From a checkpoint of a small transformer trained on Wikipedia.
Architecture: RMSNorm before each block, rotary positions, no biases in attention or MLP, untied embeddings, normalized queries and keys.
Training: a variant of SOAP for these matrices, 2557 steps.
Each number is 50 + 15 x the weight over its row's rms, rounded and kept within 0 to 99. Layers, rows and columns count from 0. The size before them is the row's rms in percent of the matrix's.

# layer 9 attention key, 64x128, rms 0.293, rows 43-63, columns 0-63
104:46 63 53 72 38 55 28 58 57 35 55 43 56 42 22 50 73 52 26 49 27 27 55 51 67 57 39 53 49 21 61 18 53 17 21 27 52 68 49 36 47 56 53 34 52 71 53 79 61 45 27 42 50 40 58 49 61 57 51 31 37 71 48 48
101:34 37 67 57 45 57 34 38 35 86 53 63 55 59 42 32 70 32 56 59 64 46 74 60 41 65 63 49 30 62 28 45 24 51 40 30 36 30 32 86 63 52 52 53 45 41 69 48 57 59 24 59 44 36 88 47 69 51 74 32 30 50 47 48
096:27 23 49 40 27 55 51 35 22 50 80 81 82 46 42 48 23 26 52 58 35 59 63 64 58 45 84 63 30 30 50 51 56 39 29 66 56 78 40 36 66 25 52 68 76 31 47 62 43 41 36 26 62 49 68 46 43 62 37 50 56 54 21 69
092:46 47 33 51 50 27 53 50 33 45 53 33 57 66 46 43 68 23 52 64 32 34 33 22 46 53 74 66 63 55 66 67 30 67 52 48 54 54 47 70 50 45 50 64 65 54 67 58 22 55 77 62 58 47 57 62 62 38 64 40 53 68 57 62
099:42 23 64 53 54 49 55 53 38 52 59 31 67 43 67 46 25 50 66 46 10 41 41 63 65 54 79 70 66 42 61 51 42 54 43 26 30 56 37 67 37 46 32 77 44 71 37 43 86 39 52 52 28 40 40 76 53 41 78 45 41 37 39 41
098:62 59 46 65 69 30 80 35 42 78 48 40 59 40 49 31 54 44 35 50 71 56 51 60 45 62 43 56 47 69 51 71 43 36 45 50 54 76 62 19 68 55 39 47 26 67 46 51 56 55 56 36 94 60 33 29 43 42 36 61 39 32 40 50
096:35 31 29 48 22 50 59 64 39 69 71 57 28 46 56 52 57 45 81 42 52 50 63 39 42 63 32 64 43 38 38 43 63 79 63 53 70 18 42 47 30 30 44 68 35 25 54 57 44 55 51 42 61 39 73 65 47 68 58 35 52 45 49 65
102:58 29 55 60 57 21 28 68 34 54 51 54 56 50 62 70 64 68 46 60 37 72 46 63 63 21 43 35 30 58 41 35 33 67 53 45 73 66 45 75 46 36 65 28 60 61 81 44 45 55 74 37 73 38 50 66 72 49 70 64 63 61 67 45
091:54 67 38 53 54 35 61 68 63 63 57 67 53 49 66 54 44 38 42 48 68 39 34 58 37 55 36 47 70 64 57 78 42 23 63 63 45 63 45 72 63 30 59 54 80 48 19 67 37 57 69 46 58 49 49 73 75 85 74 78 42 78 66 40
093:42 43 37 43 45 44 28 44 54 65 42 30 36 63 31 73 60 35 56 50 50 69 47 58 50 48 57 44 22 46 73 26 19 52 82 36 28 12 48 32 53 29 51 59 31 28 55 50 39 34 68 74 48 71 53 57 29 51 42 58 65 51 66 37
101:63 52 64 47 39 32 74 59 57 31 47 36 32 52 76 47 64 62 31 41 40 50 37 49 35 39 31 43 28 63 64 58 40 63 26 51 45 65 50 55 55 82 64 22 70 75 53 74 44 64 65 32 32 70 40 65 42 35 76 23 41 65 39 60
087:41 55 55 56 59 42 65 49 44 39 29 41 35 45 59 27 46 32 74 66 54 70 31 73 56 26 54 55 57 52 60 34 50 62 38 40 47 46 57 35 71 44 34 70 65 72 50 51 65 48 87 72 44 66 85 67 60 24 35 43 62 66 56 52
098:57 33 30 59 54 48 58 45 69 78 62 48 39 32 52 35 40 55 70 75 63 45 63 53 69 57 35 65 38 25 52 62 42 41 68 49 51 63 43 51 52 55 60 19 58 41 55 76 57 27 61 48 48 51 67 30 51 60 36 79 78 43 62 47
096:75 40 46 85 27 57 76 69 55 39 54 50 44 73 49 56 60 47 51 60 67 28 55 69 41 36 57 20 55 22 54 36 46 39 69 47 57 53 27 50 39 68 49 45 31 38 42 50 57 75 54 29 46 37 36 99 57 63 26 35 34 52 37 56
107:62 55 39 56 51 35 56 43 53 45 42 73 50 63 59 36 44 50 67 60 71 55 88 47 47 65 41 59 54 73 35 67 61 64 41 43 57 37 62 37 48 48 54 42 51 76 47 73 70 50 46 75 44 57 43 53 60 35 49 41 48 19 64 60
094:60 43 54 34 70 47 63 54 56 51 54 44 54 38 12 47 38 55 76 62 53 42 51 46 33 78 62 38 67 31 63 75 69 44 48 43 60 34 60 53 41 40 46 57 62 51 43 56 13 46 67 39 13 36 60 28 66 55 79 44 63 83 56 44
102:62 58 19 49 40 51 48 19 63 45 32 40 44 43 08 71 80 50 44 48 57 49 43 40 67 52 37 36 64 66 21 47 68 50 62 48 59 80 61 38 56 54 51 71 31 49 55 45 58 39 45 53 21 32 46 56 94 39 33 57 49 55 59 90
102:62 47 57 69 21 25 14 73 49 59 79 52 49 78 48 71 46 55 27 53 55 57 59 51 44 64 77 29 30 53 46 64 61 48 54 45 35 28 54 31 42 62 73 50 61 70 54 30 79 46 57 80 51 15 58 51 59 36 44 46 64 48 76 58
102:40 37 90 51 56 40 27 73 26 54 45 54 27 71 49 29 52 68 67 56 85 48 48 59 42 28 66 32 16 81 41 24 61 48 43 39 45 44 35 29 58 42 33 68 51 69 56 63 41 64 37 51 56 67 66 81 80 40 53 36 44 43 53 33
102:36 37 36 49 74 86 85 49 40 27 47 49 42 89 48 39 65 34 58 60 74 41 42 56 52 28 45 65 47 40 45 61 43 41 72 45 17 37 53 40 77 67 74 62 34 53 46 69 31 11 59 48 44 71 19 46 69 53 65 31 39 28 77 53
099:43 41 67 33 53 69 57 43 49 57 48 35 20 56 59 19 60 63 46 87 58 31 53 52 43 65 54 47 77 48 38 42 49 25 53 63 63 42 63 67 52 56 58 29 38 65 57 65 46 63 36 51 40 53 90 65 53 35 58 52 39 42 52 44